python train.py --n_kv_head=3 --head_dim=128 --vocab_size=4096 --norm="layernorm" --bias="all" --tie_embeddings=true --init="uniform" --init_std_up=0.026 --beta1=0.95 --lr_head=0.00552 --grad_clip=2.0 --schedule="wsd" --decay_fraction=0.752 --final_lr_fraction=0.0 --doc_mask=true
Each number is 200 + 20 x the weight over its row's rms, rounded and kept within 0 to 999. Layers, rows and columns count from 0. The size before them is the row's rms in percent of the matrix's.

# o: layer 11 attention output (transposed), 384x384, rms 0.0527, rows 178-213, columns 96-191
# v: layer 11 attention value, 384x384, rms 0.0424, rows 179-214, columns 96-191
o178,118,187,184,232,228,239,214,215,213,224,220,218,167,209,193,193,192,190,203,216,201,155,219,161,208,220,149,169,150,214,230,160,184,175,222,185,186,199,196,192,187,186,187,218,203,196,178,200,226,184,227,204,225,197,176,209,200,204,217,191,180,210,215,216,154,213,170,198,186,182,219,201,228,188,218,216,194,177,240,217,202,204,224,175,211,185,229,229,154,155,204,223,195,243,218,195,183
v179,107,187,215,177,204,148,233,226,193,184,184,206,223,201,168,212,202,221,213,140,198,231,183,193,190,168,185,212,174,171,224,173,198,197,174,202,194,165,214,193,208,193,199,219,193,199,197,184,184,185,200,183,221,186,197,220,190,198,224,219,180,154,202,224,209,184,148,206,222,205,201,186,203,192,190,182,210,204,201,256,212,188,190,215,189,189,203,201,229,182,201,214,198,197,203,226,192
o179,117,192,227,177,197,165,211,208,206,179,221,173,220,233,198,231,184,233,201,176,171,181,192,241,226,183,224,204,176,202,220,185,178,198,217,165,193,185,186,200,207,190,200,186,184,187,202,205,238,197,195,239,195,158,184,171,238,195,201,162,225,164,187,186,172,246,197,189,212,204,159,224,201,196,180,191,188,220,226,205,199,208,184,207,188,204,202,174,157,174,175,204,220,230,182,217,205
v180,108,230,190,188,211,188,203,242,202,168,215,208,202,219,228,150,229,213,198,221,185,205,177,240,206,227,213,260,168,172,179,214,180,202,233,204,220,149,167,197,191,192,164,213,185,212,183,169,183,218,206,229,208,212,197,220,167,203,225,220,187,179,194,168,207,194,223,202,213,200,173,176,208,226,204,200,203,212,177,194,217,208,182,204,210,155,244,194,227,202,197,190,227,188,200,226,209
o180,119,225,225,175,182,198,153,232,173,145,207,151,192,237,197,169,209,209,202,215,212,161,221,216,220,188,202,173,215,184,185,232,184,183,168,172,229,214,201,192,177,175,196,213,189,200,227,213,187,222,216,176,169,213,186,221,219,250,230,170,204,174,194,164,212,219,193,242,204,219,192,205,193,171,189,214,148,212,213,201,175,181,138,181,156,232,202,188,223,216,217,227,211,211,207,223,150
v181,100,179,184,229,224,195,187,224,209,253,194,168,215,209,187,182,212,176,210,192,166,200,208,215,201,234,234,188,169,205,193,202,179,174,196,197,229,206,182,186,204,217,173,199,164,199,181,199,219,200,199,176,203,237,221,192,229,175,222,194,208,173,213,226,156,153,216,236,209,219,171,202,187,206,232,175,180,209,206,195,187,217,212,200,210,198,168,196,224,228,213,189,193,227,216,158,225
o181,110,202,218,205,184,229,184,215,221,187,186,194,223,201,207,201,197,196,200,227,169,223,202,222,185,146,196,241,169,222,199,202,219,193,199,170,238,211,200,168,216,225,190,178,191,224,204,162,220,200,210,176,211,202,207,171,223,208,197,188,213,185,200,213,208,158,207,224,209,206,221,193,219,177,174,192,231,208,211,173,164,203,189,189,219,200,182,222,210,185,169,195,200,215,210,213,233
v182,114,179,204,213,206,168,225,253,207,218,196,216,197,180,183,203,212,221,149,213,243,226,234,230,202,210,181,181,192,214,167,225,189,213,169,222,204,206,194,211,194,244,193,203,186,209,184,202,194,242,227,196,159,217,199,207,185,216,147,202,228,210,220,218,167,192,194,176,229,183,202,199,184,218,201,208,164,214,176,212,210,196,184,227,201,193,188,201,225,199,184,220,142,198,193,215,199
o182,120,199,256,211,210,189,223,222,202,196,212,190,222,227,208,189,217,231,206,213,211,192,235,215,181,220,220,192,238,209,245,235,190,212,177,154,183,195,207,202,187,204,198,234,186,179,225,212,219,179,225,163,228,212,202,172,182,227,207,213,220,200,217,204,203,210,216,207,216,193,182,207,220,207,196,173,216,195,230,164,190,175,193,187,202,211,166,204,199,214,219,188,172,227,219,207,228
v183,105,201,210,159,230,187,218,229,188,202,200,157,199,164,174,183,168,212,211,158,189,174,222,183,181,219,198,223,186,223,192,206,209,213,198,197,210,190,195,202,189,208,223,192,232,221,192,230,187,230,191,228,224,229,201,211,245,206,186,190,218,237,224,219,219,218,191,212,204,188,180,174,186,196,196,217,212,196,178,182,210,192,222,164,181,196,210,201,152,197,166,154,206,196,190,182,181
o183,116,238,219,168,189,171,212,185,188,214,187,183,220,211,216,207,186,193,196,179,202,175,222,210,221,175,240,182,220,219,216,195,212,218,204,235,215,193,204,186,168,223,195,202,207,180,194,175,198,173,145,203,162,212,207,204,248,199,203,180,181,194,186,207,208,165,187,239,224,202,204,207,158,208,194,164,209,225,251,170,211,195,218,194,219,244,187,187,214,216,209,187,205,191,202,197,202
v184,111,174,156,215,193,231,238,208,204,206,216,186,217,180,200,216,165,174,202,211,181,184,232,214,196,191,215,176,184,199,179,227,197,204,209,190,205,156,236,223,201,224,189,196,210,192,163,213,223,180,209,208,199,190,187,215,202,206,188,226,186,199,190,214,219,212,193,168,200,211,154,230,220,161,197,192,176,191,204,212,221,218,182,211,217,212,199,180,167,203,206,171,221,198,210,167,247
o184,119,186,168,160,217,232,222,179,202,179,219,203,187,191,169,200,230,234,191,249,209,189,188,180,185,192,199,169,202,192,197,179,208,156,169,215,205,212,176,216,195,209,182,218,209,175,221,202,184,205,171,179,188,195,194,213,188,194,213,191,190,181,201,179,189,208,185,218,206,247,211,170,227,178,206,213,192,221,201,191,202,211,225,179,235,188,222,226,198,176,189,183,195,219,225,203,206
v185,108,170,233,200,216,211,169,187,215,191,202,201,214,207,215,212,214,220,195,195,194,202,209,220,144,196,162,246,219,171,216,182,190,189,194,210,222,203,199,220,197,234,208,154,205,230,176,192,241,227,165,231,209,183,183,127,139,173,211,202,210,193,208,156,196,173,228,177,194,242,196,215,183,196,186,168,200,186,179,216,182,183,192,207,146,173,204,225,221,170,222,194,198,225,206,214,204
o185,118,200,205,195,216,233,187,202,181,184,195,178,171,213,223,203,217,208,168,223,199,224,201,211,200,180,201,200,190,169,181,218,225,225,202,167,215,208,165,191,201,199,210,160,251,199,220,180,166,211,206,191,231,174,226,192,187,183,196,189,233,182,232,197,207,202,210,153,193,193,183,210,211,175,195,191,177,202,214,176,199,192,186,182,187,211,193,214,191,190,197,198,180,206,233,191,202
v186,104,182,210,179,170,181,170,203,202,215,165,168,194,221,165,186,176,189,232,223,210,195,200,192,196,198,189,247,204,232,201,202,182,237,190,213,228,157,223,211,208,217,179,200,243,209,197,177,194,180,209,210,191,238,210,189,204,155,196,198,220,202,158,190,204,192,172,202,188,209,212,207,203,188,228,201,200,208,218,199,196,200,195,211,205,216,209,211,198,208,203,179,160,179,212,204,189
o186,113,195,196,164,240,224,211,186,206,189,203,214,212,179,163,216,199,234,179,176,219,218,217,191,186,182,179,179,183,208,214,214,171,180,189,248,222,185,213,224,198,184,181,207,224,216,215,191,193,196,196,194,195,230,199,171,202,199,201,204,174,222,173,226,215,214,165,203,183,200,230,227,185,151,228,217,162,184,212,186,184,228,203,197,208,185,219,182,230,186,214,176,181,198,201,182,203
v187,115,160,227,215,188,210,145,199,178,232,255,185,213,226,192,209,192,202,193,208,222,195,198,187,233,182,251,206,216,174,187,232,203,204,217,210,192,163,193,179,199,207,197,184,186,151,215,178,194,193,196,219,198,232,195,207,200,216,188,165,225,166,177,150,210,221,207,218,182,185,164,197,227,206,204,214,212,198,228,196,172,198,189,216,188,193,182,191,202,220,212,212,188,215,195,171,189
o187,122,228,201,256,206,192,175,226,201,198,202,211,173,219,166,207,200,195,181,219,211,200,166,184,213,204,186,184,213,212,188,196,147,186,207,194,213,216,192,165,197,227,197,201,186,185,218,171,174,176,212,183,210,229,200,179,181,210,182,218,187,204,199,184,189,196,218,211,217,205,202,202,191,197,225,220,196,187,175,182,221,220,187,227,213,216,213,172,244,208,198,168,223,213,163,185,188
v188,107,231,208,194,192,199,191,229,206,197,199,175,209,159,194,167,154,178,202,184,186,216,226,173,216,156,172,209,244,213,230,225,172,197,200,220,161,191,227,215,188,209,184,235,230,187,188,223,170,210,194,171,163,141,229,197,182,195,225,209,158,195,190,210,208,183,214,208,194,199,196,187,227,241,208,160,186,187,224,215,193,177,195,200,179,196,199,185,197,189,176,194,202,194,175,203,191
o188,117,218,236,191,211,210,203,188,141,202,202,176,215,221,174,203,199,208,192,198,196,200,229,185,222,211,174,145,211,180,206,230,236,183,222,176,223,156,216,191,205,204,160,197,198,233,196,213,229,162,180,187,183,179,188,156,202,192,190,182,192,204,230,184,194,212,213,195,178,189,180,187,229,182,215,201,213,236,199,152,195,227,204,188,199,187,212,196,172,233,210,249,177,201,190,161,189
v189,110,212,191,212,209,201,215,205,183,221,188,182,184,227,241,159,205,222,204,227,204,213,213,197,230,192,211,192,216,159,211,214,220,191,199,182,178,253,199,219,174,176,241,192,199,197,256,227,215,213,191,209,180,196,207,246,213,170,224,142,218,204,185,183,183,216,185,174,229,219,234,189,201,214,186,203,212,221,220,185,225,224,203,199,218,249,197,200,172,205,200,192,188,209,216,208,158
o189,119,200,233,251,161,217,182,189,175,239,205,204,214,216,203,197,206,209,185,231,213,215,179,192,158,235,219,186,215,177,157,163,202,206,174,168,191,200,187,199,191,192,212,180,177,189,196,182,211,231,188,234,197,190,199,183,179,239,225,229,170,157,210,270,235,211,190,178,187,195,231,145,222,201,196,177,213,210,198,173,188,202,211,194,179,191,213,227,227,197,179,214,204,166,216,201,232
v190,107,204,229,190,228,204,226,195,254,255,221,203,176,195,178,199,156,239,201,217,215,187,228,228,200,224,165,212,151,214,137,195,189,175,239,183,197,213,201,217,243,204,214,226,191,211,173,202,193,185,193,200,237,223,192,197,188,184,193,180,217,228,189,193,195,198,207,228,184,213,164,215,216,183,213,243,246,190,185,196,186,212,236,209,184,201,226,198,213,190,200,229,190,225,184,202,184
o190,115,214,176,149,193,219,222,209,180,179,183,198,215,194,171,242,191,197,186,190,185,203,203,224,216,224,227,228,212,204,209,227,197,168,226,185,220,190,215,186,217,204,220,190,192,211,174,196,161,230,245,201,266,173,213,202,212,188,193,216,219,207,212,203,183,172,179,171,201,178,163,212,200,210,190,205,194,232,201,198,192,226,201,228,176,166,179,235,207,219,205,193,197,247,183,197,218
v191,103,174,165,198,203,198,226,177,199,209,208,198,199,201,200,208,195,231,212,147,177,217,186,243,190,243,178,186,172,189,211,167,212,172,211,174,182,155,201,200,218,212,216,207,181,198,179,218,213,193,217,163,204,217,201,194,196,191,213,224,220,177,191,198,211,213,169,173,200,220,210,183,247,199,208,203,197,190,215,222,226,240,179,212,193,191,230,192,205,218,202,211,186,202,236,185,206
o191,108,195,189,160,206,185,192,175,230,205,218,144,274,205,190,194,198,210,219,210,239,190,212,193,199,213,235,201,179,205,212,222,215,179,237,184,197,199,210,201,226,199,179,228,197,235,204,219,173,205,220,205,178,203,210,209,199,178,241,211,210,200,223,243,183,204,172,206,166,194,198,192,187,193,182,145,193,225,202,180,215,187,172,183,204,224,218,189,208,198,208,222,207,179,213,207,191
v192,110,213,200,181,226,190,231,204,207,225,168,214,242,183,201,162,250,205,196,216,233,212,182,222,201,211,192,185,171,202,206,212,202,198,206,201,212,213,183,182,176,198,192,153,188,198,200,209,189,185,224,178,206,194,240,224,172,215,205,173,235,228,217,226,220,194,203,229,229,212,185,195,199,206,185,205,187,207,225,235,165,232,184,236,175,184,250,153,201,215,220,213,218,163,203,214,202
o192,122,197,243,176,240,175,168,162,216,202,191,211,168,201,197,227,193,191,156,187,195,196,222,210,230,152,173,184,214,213,225,167,201,226,217,163,202,180,211,220,218,198,180,202,224,185,183,186,206,190,212,219,162,206,228,208,202,228,199,205,217,172,202,191,222,233,207,178,187,186,182,204,184,248,204,197,170,203,219,201,181,157,215,213,199,217,184,221,187,191,213,207,173,213,188,183,193
v193,110,176,209,196,202,219,215,192,221,233,212,196,177,225,236,179,194,220,223,218,182,190,189,231,193,193,156,213,168,219,187,226,181,170,178,217,198,215,203,200,236,201,200,155,191,224,178,203,185,208,181,191,187,250,200,226,171,169,224,203,210,195,187,236,192,178,197,194,202,213,215,202,199,213,229,187,206,224,200,195,187,170,197,204,192,173,201,182,179,189,151,178,175,220,203,195,177
o193,117,233,213,156,214,165,168,218,194,191,164,170,199,192,214,165,210,178,206,195,185,172,226,189,193,189,236,195,204,216,248,238,198,212,186,175,212,194,215,182,192,216,214,222,222,211,179,198,197,194,203,192,195,198,199,162,227,187,215,218,228,206,186,212,217,209,177,188,201,179,207,210,222,153,219,186,211,191,208,218,186,170,198,198,208,195,174,220,222,193,197,224,225,167,155,187,235
v194,106,196,215,201,165,210,219,214,206,177,258,220,189,217,237,239,222,186,212,197,189,182,184,225,184,196,199,228,212,214,204,176,173,197,179,212,199,211,185,250,188,225,220,196,178,218,185,191,231,214,231,205,195,148,164,195,191,216,218,201,227,185,182,179,201,207,198,183,214,193,203,197,181,200,208,208,186,179,199,148,212,181,182,174,191,176,187,185,175,188,199,177,208,177,204,189,218
o194,119,175,157,189,208,229,193,194,183,187,222,215,174,208,246,193,203,197,190,191,183,205,167,187,185,191,187,182,164,190,211,194,219,192,202,173,218,196,183,169,257,223,226,177,202,165,230,221,213,217,163,164,193,193,200,205,192,205,203,178,188,194,212,181,146,191,251,207,231,205,174,165,175,213,216,214,200,199,197,170,204,199,186,192,180,209,202,177,180,230,179,193,180,183,203,226,165
v195,109,198,192,197,181,204,172,223,184,204,201,205,197,206,179,213,219,190,207,205,206,226,220,199,238,242,193,185,207,187,194,213,202,228,221,205,197,193,186,216,165,200,224,221,218,162,215,245,176,246,203,199,182,188,197,245,175,198,180,176,154,167,201,213,186,174,190,227,177,164,174,217,200,229,192,176,192,199,205,213,185,211,197,200,219,189,219,189,200,207,212,191,184,210,173,207,207
o195,119,198,188,234,227,219,198,188,184,186,191,203,182,195,180,172,226,211,205,196,197,167,209,171,196,219,208,213,177,210,198,203,200,223,185,210,196,242,228,204,179,234,176,231,194,200,217,186,197,193,231,231,249,191,182,235,165,205,178,198,207,205,195,177,202,183,198,204,175,186,190,221,230,211,197,195,186,196,200,194,191,188,207,203,157,223,199,199,209,182,245,199,183,196,204,213,214
v196,109,195,178,205,207,206,148,217,176,200,170,183,159,214,182,208,225,230,171,201,243,165,178,199,194,235,174,232,188,231,218,181,211,212,217,204,175,210,237,184,196,200,194,184,201,205,218,208,202,199,189,187,187,221,198,206,224,185,214,199,246,200,182,166,221,182,226,208,190,197,215,213,165,206,205,183,183,178,179,177,187,194,222,198,193,240,214,186,174,192,213,183,190,203,221,185,187
o196,118,197,194,220,238,175,218,204,190,214,232,194,197,184,182,203,257,205,217,213,196,188,207,201,224,203,208,217,178,209,197,224,187,171,242,212,185,204,190,199,163,199,212,175,216,179,201,213,187,222,235,214,160,229,208,230,184,210,188,214,213,183,208,228,218,160,192,197,216,203,192,186,165,193,232,187,186,154,216,205,225,216,213,196,157,183,179,193,199,208,213,202,226,210,182,216,200
v197,105,226,240,201,181,227,230,234,205,197,176,163,227,206,222,201,202,198,197,182,196,198,185,206,190,206,177,214,225,229,200,192,198,207,173,213,240,170,198,205,228,156,180,235,201,216,212,197,205,202,207,180,201,187,190,185,190,222,230,194,232,169,223,202,182,171,212,204,197,211,181,181,211,187,216,186,194,178,196,238,184,201,201,176,173,194,161,206,196,222,180,185,192,206,230,171,215
o197,114,202,175,189,166,216,216,219,196,186,184,200,219,204,233,211,218,197,191,231,191,215,216,216,190,194,185,162,164,223,173,191,196,183,202,194,176,167,170,206,216,199,222,176,223,209,191,202,208,196,243,164,216,176,208,209,195,155,213,189,201,181,205,197,181,197,204,184,196,190,198,174,194,197,194,179,200,231,214,221,162,207,198,207,185,215,208,216,217,213,189,193,210,217,209,185,186
v198,110,176,188,172,202,203,186,212,139,214,214,196,203,201,226,191,217,209,202,197,176,228,239,215,199,202,175,177,164,169,203,212,193,197,210,225,216,215,178,175,213,204,207,158,205,188,192,182,197,207,192,190,251,205,192,224,214,173,232,206,181,194,204,220,184,216,188,176,169,201,171,233,228,189,196,211,153,177,177,216,165,192,205,207,211,186,200,178,224,223,206,199,233,185,184,193,195
o198,119,202,179,148,187,163,149,220,202,189,195,210,170,185,183,188,191,237,203,212,201,170,205,178,220,204,166,207,190,210,214,201,211,217,197,194,194,191,174,196,200,189,195,227,255,203,174,230,202,220,210,215,200,206,189,203,190,228,225,225,225,183,185,227,210,226,212,187,223,183,203,172,197,207,210,186,221,182,237,182,193,145,188,177,210,217,234,180,215,214,184,202,229,205,176,214,184
v199,111,177,174,173,233,178,176,202,165,221,171,225,182,175,203,207,190,185,203,233,218,203,221,204,195,215,186,217,190,206,184,214,208,206,166,191,200,237,141,158,177,190,165,195,225,195,223,210,245,211,222,224,207,179,194,210,181,246,156,186,219,207,185,186,194,207,185,192,231,188,217,184,224,215,195,169,204,212,201,208,193,201,165,204,200,196,188,228,196,214,210,203,172,170,171,187,199
o199,124,194,205,231,218,169,181,246,182,187,214,201,220,147,176,205,206,209,218,183,198,208,193,200,216,198,206,164,218,189,223,179,213,196,233,178,199,177,223,181,173,218,197,215,197,177,171,208,170,177,217,196,212,253,180,201,190,201,205,222,227,203,171,198,176,228,191,210,179,215,210,171,214,218,223,209,230,200,204,214,193,218,179,205,204,208,190,215,210,237,211,196,190,191,170,210,175
v200,103,174,159,170,183,190,183,179,232,204,216,165,172,165,193,176,184,202,192,213,209,191,224,192,226,216,186,231,235,137,212,215,222,206,178,197,191,208,167,244,228,207,226,195,202,176,220,217,234,184,190,232,220,225,173,232,174,220,199,211,191,205,213,244,183,209,194,166,219,208,218,191,211,196,218,222,203,214,236,214,217,181,209,215,225,218,202,203,153,203,239,219,235,222,170,185,175
o200,114,165,210,195,203,216,170,209,176,205,218,195,211,202,231,189,169,215,189,202,194,181,190,148,168,196,230,185,196,165,198,194,199,216,173,202,188,186,224,225,198,203,165,190,212,201,218,180,199,202,146,195,263,179,160,218,216,211,218,208,223,175,209,156,210,224,161,201,197,232,220,192,192,175,222,202,196,223,198,201,212,164,207,183,204,157,184,200,199,224,204,171,205,195,181,190,187
v201,098,211,194,215,195,211,221,203,220,183,201,179,185,185,178,186,186,236,219,179,176,187,208,201,186,220,188,182,190,199,216,190,234,156,177,201,201,221,223,215,184,164,201,228,199,207,179,186,192,196,221,193,182,214,185,208,219,220,216,207,177,186,217,183,236,195,217,196,178,174,182,190,189,205,177,179,155,150,203,181,221,241,208,184,167,192,203,211,193,206,218,187,213,214,186,194,223
o201,111,140,191,196,203,228,236,198,210,218,187,180,215,192,218,172,208,234,209,184,218,193,182,154,203,220,191,203,214,203,223,192,203,235,172,189,192,233,191,187,190,199,196,175,213,207,190,219,192,228,202,210,178,182,194,218,173,224,206,200,172,203,201,196,201,152,215,178,196,188,197,211,187,211,205,170,204,212,189,220,201,214,189,204,190,221,173,224,171,194,226,234,181,206,198,209,204
v202,106,181,188,186,184,188,172,207,213,194,213,227,193,193,183,191,185,179,203,170,184,228,169,191,222,198,186,186,201,202,188,180,201,222,189,225,201,206,186,176,219,198,202,193,201,187,198,220,188,169,242,204,215,221,211,193,189,200,218,205,205,195,199,149,208,231,161,180,180,180,204,174,149,232,216,221,191,157,197,206,198,219,201,190,185,198,199,184,188,222,206,193,165,222,215,181,200
o202,121,207,205,211,214,216,193,169,223,196,198,198,169,244,186,186,192,187,202,190,204,199,211,206,184,182,225,222,211,236,159,236,212,194,246,206,220,209,181,197,192,203,200,187,222,212,184,203,247,187,152,178,205,188,211,198,168,213,191,215,191,196,163,197,249,186,219,218,211,225,205,199,173,225,215,187,207,177,210,209,235,205,185,206,196,198,207,240,183,173,197,191,165,231,198,178,234
v203,111,201,164,224,211,225,224,200,227,186,213,179,197,194,214,210,184,218,188,197,212,225,218,186,236,169,206,205,156,204,171,176,208,228,180,197,184,223,160,227,190,186,188,209,194,240,205,212,193,218,226,208,201,200,217,180,202,226,153,204,211,226,208,209,160,190,195,169,190,178,219,169,199,205,219,199,197,213,219,176,181,174,174,223,193,200,188,218,166,178,222,170,209,178,163,238,178
o203,117,165,201,226,170,187,189,192,204,224,176,195,219,214,162,178,233,210,190,190,161,195,190,161,177,192,221,198,185,190,182,179,222,146,183,197,186,199,220,188,157,207,201,229,176,195,201,256,194,201,202,226,235,223,203,164,211,176,222,175,194,194,195,227,206,183,182,209,212,220,231,183,196,158,225,179,246,179,193,174,196,206,183,163,198,204,213,205,233,214,221,204,224,202,191,195,184
v204,106,171,220,202,197,184,194,199,189,215,194,189,198,191,220,217,201,196,193,199,189,223,166,212,226,214,228,200,204,207,191,218,233,223,191,188,210,207,172,236,214,208,254,196,185,162,200,190,231,187,175,224,199,203,224,205,213,216,248,213,227,222,189,204,185,190,185,205,204,214,190,238,195,223,216,193,218,191,196,186,210,215,163,170,219,228,207,194,211,198,204,181,213,187,233,219,192
o204,116,220,222,181,206,202,208,171,219,198,242,231,195,209,203,233,219,217,213,223,229,200,195,205,178,188,182,217,173,208,218,187,193,167,200,206,208,204,228,200,186,215,192,153,175,192,199,163,198,183,211,168,198,189,213,183,196,204,202,183,212,194,205,189,198,194,200,199,225,235,199,177,214,205,208,233,206,193,223,192,194,182,201,207,224,205,197,220,219,231,194,150,203,198,173,223,204
v205,106,167,209,219,210,204,216,211,203,207,225,193,181,219,195,251,197,222,198,180,192,198,211,185,203,163,205,190,214,218,171,181,200,201,164,204,193,172,210,183,217,209,195,208,187,217,229,183,195,208,158,179,205,181,186,184,170,206,210,194,199,197,211,203,202,205,193,181,201,210,177,203,175,220,210,225,158,195,220,183,179,222,182,201,196,220,219,196,167,204,195,196,173,197,239,220,177
o205,118,165,218,201,191,218,194,229,196,199,207,197,214,207,162,203,226,227,192,208,177,175,206,180,198,192,202,200,209,193,178,239,210,190,202,203,247,198,223,189,226,227,233,191,195,173,230,211,210,198,169,199,235,195,197,209,178,187,203,162,219,199,181,186,217,209,205,185,228,228,199,194,180,245,221,188,209,169,194,190,205,183,189,210,210,163,222,206,175,207,201,215,193,217,211,216,204
v206,106,206,213,186,199,203,234,201,217,204,175,220,212,169,214,222,194,181,218,185,211,197,159,219,195,221,181,169,205,211,218,184,225,175,201,197,210,197,212,182,229,193,219,206,206,185,210,225,203,221,222,228,183,202,208,189,195,163,239,194,199,187,174,196,162,145,159,222,204,195,180,175,194,179,172,211,199,171,192,219,201,223,193,218,179,200,193,219,208,210,215,197,192,202,206,156,170
o206,113,170,200,213,179,196,201,173,211,220,208,199,184,222,198,189,181,196,199,198,220,183,216,170,216,203,232,205,175,230,185,200,199,206,180,209,196,195,192,213,203,194,189,172,217,159,206,175,226,219,201,208,203,147,227,197,185,181,203,202,191,183,194,230,190,202,200,208,220,270,189,202,222,199,179,213,209,227,208,204,186,218,214,191,239,215,203,229,219,220,171,185,169,202,241,226,192
v207,109,153,199,228,227,206,228,202,190,228,239,214,203,192,218,232,217,201,192,180,192,231,204,192,174,210,178,178,162,202,221,187,205,199,193,241,207,199,217,209,184,187,205,196,226,226,200,185,191,202,207,196,218,217,188,202,215,200,208,194,190,188,183,206,213,211,182,192,231,231,219,174,190,182,188,237,202,211,198,192,151,195,224,232,212,182,207,203,192,223,198,192,158,186,250,182,238
o207,117,246,199,168,196,194,195,198,216,191,217,182,172,204,191,191,167,215,187,224,243,196,181,202,196,177,178,194,195,221,192,212,173,216,202,215,209,193,192,179,204,193,215,211,222,201,159,195,194,181,180,208,222,219,202,210,179,167,203,186,198,213,226,214,208,201,197,171,207,163,172,215,247,208,177,176,213,194,193,201,203,187,174,227,223,211,185,221,207,196,203,172,198,202,217,205,237
v208,107,157,189,215,255,172,167,220,215,207,204,207,216,206,238,225,188,225,208,202,227,233,194,218,166,191,198,222,215,189,188,170,172,202,193,183,221,161,222,203,193,185,184,203,202,160,173,192,195,205,202,160,163,214,237,181,191,199,157,157,234,188,200,205,213,216,202,211,222,192,225,189,226,206,188,192,177,162,169,213,241,202,231,192,180,200,198,189,221,245,199,208,225,192,188,199,180
o208,113,199,184,226,243,205,176,230,217,201,190,192,189,208,202,234,162,205,187,209,256,164,193,197,178,213,222,196,202,184,192,188,217,188,205,214,232,178,203,216,153,207,226,229,205,213,183,163,186,225,219,191,210,223,219,186,188,213,175,220,232,199,199,197,182,208,213,204,207,205,209,174,245,211,194,206,168,180,215,188,220,195,172,203,168,204,192,226,182,223,200,213,213,253,206,176,183
v209,106,170,190,197,189,198,241,233,215,190,221,202,210,222,193,210,206,212,215,198,196,193,183,176,174,219,215,182,201,201,217,220,157,220,172,166,196,206,230,194,236,186,203,175,225,186,208,156,178,222,193,207,198,174,183,180,208,206,184,219,193,218,192,204,203,216,210,241,212,193,211,190,178,172,212,193,195,189,190,236,166,197,195,181,205,223,174,201,209,210,217,182,206,163,193,227,209
o209,117,186,205,207,209,206,207,179,233,212,203,213,206,220,199,201,180,190,218,232,176,188,203,212,193,204,183,201,254,192,203,226,178,209,201,199,218,202,224,192,208,192,228,198,200,191,207,190,224,209,194,210,225,212,161,158,195,189,181,181,189,221,182,222,186,195,200,190,190,180,177,206,188,166,185,220,215,228,206,194,189,196,208,172,243,185,197,227,181,167,188,190,207,167,191,192,179
v210,107,187,199,204,235,162,176,215,170,203,212,188,195,233,176,192,152,141,179,201,227,196,198,177,198,179,162,169,175,214,205,211,191,200,196,214,166,167,225,196,194,196,196,186,176,253,178,222,205,178,185,207,200,204,215,181,207,188,186,194,184,177,211,242,214,181,212,225,185,190,216,197,188,197,211,160,176,224,209,167,184,202,199,219,201,223,196,179,188,188,175,223,205,209,206,215,157
o210,119,206,215,247,224,177,201,201,184,181,177,198,169,221,179,192,197,219,194,192,190,187,181,193,199,224,184,212,197,196,226,247,200,201,207,231,213,164,193,227,207,201,199,195,193,223,197,167,204,193,214,211,203,223,202,151,201,214,219,232,193,217,202,251,199,166,221,196,209,204,194,236,159,220,219,189,173,217,170,221,177,195,196,172,216,183,203,230,163,204,168,177,222,201,170,202,229
v211,105,175,202,200,227,226,193,223,200,168,230,212,191,193,222,207,192,169,210,193,161,206,198,188,194,205,187,196,212,165,202,206,188,208,187,201,203,171,177,194,210,201,233,186,234,172,257,215,184,179,186,202,190,187,193,191,205,188,159,201,188,178,207,194,192,191,168,224,200,190,203,171,190,207,202,196,163,199,197,200,192,191,192,201,240,209,223,208,165,198,161,212,201,198,226,197,173
o211,117,195,214,201,221,221,186,208,196,200,195,204,233,232,198,212,195,179,187,225,232,191,209,206,207,171,236,216,232,188,173,206,211,176,185,187,150,205,185,220,208,215,208,192,205,203,200,204,205,177,157,171,226,186,187,201,203,229,213,205,169,169,208,238,178,187,217,208,175,182,226,198,207,196,209,188,191,214,222,205,178,202,187,197,229,182,225,221,205,199,167,198,184,182,226,210,200
v212,111,192,170,217,206,194,179,189,185,211,210,221,177,177,217,174,197,206,185,197,183,192,257,207,164,206,213,219,192,184,214,171,213,221,196,190,207,228,199,227,213,185,225,200,199,210,197,185,189,206,190,194,210,223,180,203,167,201,197,156,209,206,194,159,197,202,209,178,225,213,197,173,194,196,212,221,223,155,216,215,215,194,202,186,221,173,224,182,199,222,198,213,180,223,201,232,197
o212,120,186,180,215,200,234,164,201,216,178,166,189,250,229,187,197,213,182,201,195,213,190,212,205,192,238,188,202,205,181,216,172,211,202,199,198,235,208,233,176,215,216,187,174,232,202,174,174,210,192,186,200,215,186,248,207,182,209,192,182,172,171,183,191,180,190,174,195,183,191,220,198,189,180,215,157,208,192,165,181,209,182,204,169,180,187,180,208,226,217,190,196,215,185,210,213,195
v213,105,219,207,164,181,194,200,147,203,202,203,258,232,183,217,179,235,213,181,263,227,196,206,181,199,200,205,169,201,212,164,201,164,193,196,214,172,196,191,225,227,175,184,199,239,173,242,192,198,210,220,194,185,215,196,217,178,183,194,185,208,162,200,173,193,209,170,176,208,228,215,209,179,234,182,221,234,169,181,215,217,183,199,224,172,156,239,199,187,189,201,191,208,198,207,182,167
o213,117,209,161,228,200,191,203,188,173,190,225,230,174,203,210,202,157,186,230,204,200,176,196,191,193,212,279,200,242,210,190,195,190,204,210,201,186,201,179,208,190,169,189,219,181,184,188,218,173,180,206,201,195,205,212,220,217,191,177,209,207,146,183,189,203,218,187,234,193,191,202,205,207,188,210,197,193,196,221,203,249,208,182,183,227,171,192,162,183,211,207,162,182,172,222,201,216
v214,107,222,176,198,166,181,192,212,180,194,222,211,204,177,246,248,201,188,197,189,226,215,164,208,180,208,210,193,213,187,183,189,193,198,189,195,242,165,206,204,196,221,210,195,224,220,217,214,184,253,194,216,187,200,204,175,196,197,218,234,219,210,193,201,206,242,194,221,185,182,233,232,198,242,214,207,195,191,248,223,213,209,189,184,160,219,209,190,199,194,173,191,210,167,203,231,197